config = dict(
    n_head=2,
    n_kv_head=2,
    positions='learned',
    attn_scale=0.177,
    init_std_qkv=0.0174,
    beta2=0.99,
    lr_head=0.0108,
    schedule='wsd',
    doc_mask=True,
)
Each number is 128 + 32 x the weight over its row's rms, rounded and kept within 0 to 255. Layers, rows and columns count from 0. Numbers have three digits each. The size before them is the row's rms in percent of the matrix's.

# layer 8 MLP down (transposed), 256x64, rms 0.232, rows 229-250, columns 0-63
113:141149130092136195068123106105152097109100105137111211135148177091125112083111170162088121166111123130141176133134137116177048167165132147167067144073104143147135144164100117108159140122125080
101:115098162180096106165131093094113114142059159098111133107106133097108162070168164064113113112159166133131178100144099116119095125157179153117107120194132153103134162179083125096161191149167097
100:119135098159129108071116108086131109096151143090096088089132086117123101168147171078065071063170111103140087114124145116147079129116145106180149104160133147101120145104157113093147079218110117
099:077112203147145154131146106158128119108148093107172097110107167125148111113159169102098128137121148101144054166125142129171117155084110178194091156165116184144166128172106126118148087073064108
116:126168161123107123161160144064181128135131156113114140117172088141147099186118178064126135108151098144169215175108107080096139140174085180114184112157148128167151151150109136136090132156108100
112:134113190091127142124107170147129127145092179116129070174159097137065128160089121158110125098147087105147068125119108136069107162141140095197136136147133085182069099179153140156110135110163183
112:062114125165193136157110157039120121141111172150104116080142105140124134175132111121199102164164185167127115121120157114158139122152198151118147183087139164134176129107165163123148142163120107
098:143102140084106114123165151092069105133053171180096186144117114131156157122146133084093106123190100150139149146169134139157098159186136156076124114144136083079185135142125128118177150187129167
058:167131037147163092195146133145139178106122150164139126146146148037155176141154177153159127117104115132113134111106166159165192113139115129104158121116147125136169147149144092066150093176125094
112:112108116195163107146105182151151143141158153118086145116097080166167151100123177159131139109099144131068130114166052188095158104158097177148125143099121160122139092077145151109161128079145191
095:136091136121106126157120178136156115114139191147130156123137145154125153152166183187131132164145120121126150151090131132111108088115060098072137123176153139129189047131193121080167192123123079
086:130086113167168108098077223128111119153155124161158133113160109116157128142124136162086198191137157134119125162147123142140186152160123161103132179108125083126160073105095107150177106089106180
096:125134171113145138140127101110110184089133164143164139107090099143186143136086113138126184137076158106138100111131084080144139121100062121129119118118020124199090092177114125134118126179166137
090:072103118121118161126138129151160119073136097130168136176146201159120126156104182117110111166116134120065127090132143096082114105149169084176083122122083144097201131090083087100137090153170157
111:135127186103102059138118092119107161084057103153163128173121135173145115104149089045097118097178129165082121142139113116164162131124136109143038161090132111095130110101128141099138178114106109
116:151152093088109106098158116115155102126112129117167095149152105112106142096128135134106134060107105163138203102121173139156082168148142108170070114061165090124178153141114069149110211096140154
096:185126113130115133147100195133132151159132173116106138167166106186108128180098127088176159192109123166098109083170087129130109201107199109125134101089159095125092150086108125144108166100098120
102:128133072168124095150162141196084111154176144155172125161180131111138100161066154091156149120141084137141103102131121121083107149115131144135106169093130160170061127139159125061107156081109059
112:094148158117136134169164125043172169132100125141153079181143088119171151136082097146128159125165125123102154171141108109111115156137138130120145185120220104133162136078061156149134131093108181
102:137099128151163135197147123100114117087140143158151102127140145084176064108117126118095136093071163120070081203084117172106130146123172172135097090097120115141154105147185115098150195164144120
094:093158111115124107111123104177109179138069065116139131179120105130115173099120162136135175120126134111175194085122154135204105129163173175080167115170086152131138182102097114142161145130146176
094:086105151114097076128172136106126128151072105132181103150115144084117166098163150105096187095068129151100108158096175159125123067109158153159130093097119101089192130105168185135126118084086104
# layer 8 MLP up, 256x64, rms 0.267, rows 230-250, columns 0-63
096:200132133077203083133105117136100135097171103121137120153110084130150038157081124065126111098103136095102098140103124188127099125118121118184102162091113100105098130078116137161160135153174138
093:093103192087158139125183051094135125117109107182155088121126108122114135167142136078095111150119174121155113097190203149118131138105121116098153108125110172147107107154076084165071107131131181
083:054089164116127156120129146187181127151135105161116196149180142157139084171127112189119050084104103127163139158116086133086085130131096145169122116117127094152140130094163121178128138079147100
093:124159176084090147116138160109162038112171119095105072113092159198134130122185114183167111152162104130148139110119074155096075104131152117130110079154145153150146115173132117109111139059117133
111:153155143058117175128161063124090158130140117141152181107150126158105133149104083140108066162165164104042118172148137148145101099092071072148129096164122141159099184134130140136129149095119166
106:080163162111191109080159127174136129130166125152142190155155106179117115125069149143087127173076118088180097122130097180146110136160095098066082072091139150105143149138130151122125107155078129
102:102131118189148133110166087125153112137118195165100115134128151138149158158203105140120100159160132131169096163132070098094117103173077086079155136189111158158146104196133172138124115091179129
061:123132166075062135087113139098185117104090105088133104139125139166136065086100080194117074094149142116126078127150118107122120144170120147141202134135111058103097135102169121179091116130130156
107:193095130109120201123149076109054114097146068124132128088099139093081064111116100110135092159138123123170117132156151103147133091166132118122181157212114101121136130160072134168127118141103147
119:141165181108179151102117074179085163095119170142145089122151140103090111088124108076135126133133169106120078121187112096137153153151191145176094137106109123091074175158114174169149082147109160
078:127152156111122186109161171109100142100070145070065119133136161080132174151060103111131079135127132096080128117087143128193119132147182099073131073124174114097114130137168124153117180138095142
091:092073128165083123091126074091162044176162167125121152172102098160136093125151156091150120183171135133121164138117121100091113110184076178122150149089157131102163102157155137123088118161112101
088:112143124098074127143107071124173134085159087085142136119144158159116189131127187083134075169063125129104118127163112112112137086133129122149164147191090103079155126122096083116057166145178118
096:145134122168137129102157139074152165116159133121148102098209109096079104105072110121131131108119131070172120145157088097136077111137186115132156142146096094138081222130133191184108122130144139
100:144089161162171137065134092142128090162116154160132119160119191159164169159099086112063136180167088084169128179131113194150139110085098082119152178164103129138128147180113139101110136127140132
085:191126111125124161102105112132155106123160127078165091154069084132123150101123155130063173127107092131129095143193157127083168141115118098079146084090119088160192181180153121129107081153165125
127:079073071122121155095110090149157107121121115110120187163087099088151110143172132096128124153141143151131120129183132156153131132200097123157162089181188120136132059108071104166092125153161174
106:153119108147136109106161069120100142116154181139117118147138153118094067104108111129106189084065166124110140158117093182130109121179113234174171128115162135125156114176139112165111081093146124
118:154100150089152178095125145135178099131081124104165131183140099139128086158060134165160096082156128071118118094103104132080143123145098098120158163160131149178123100068123162146091128070195105
107:117112071094102128109131078126138157159097180171080131106177148177133168130117123171159117155104144042180110097197148142109159130091126107132158097145131153141101108125167131198101139140093181
107:154109178184145142105113134159151149144111155131122172115160117110109100130141097183126106089203163102107123102114113058141140143093131097099202170133090093130061157072115162167154106091131176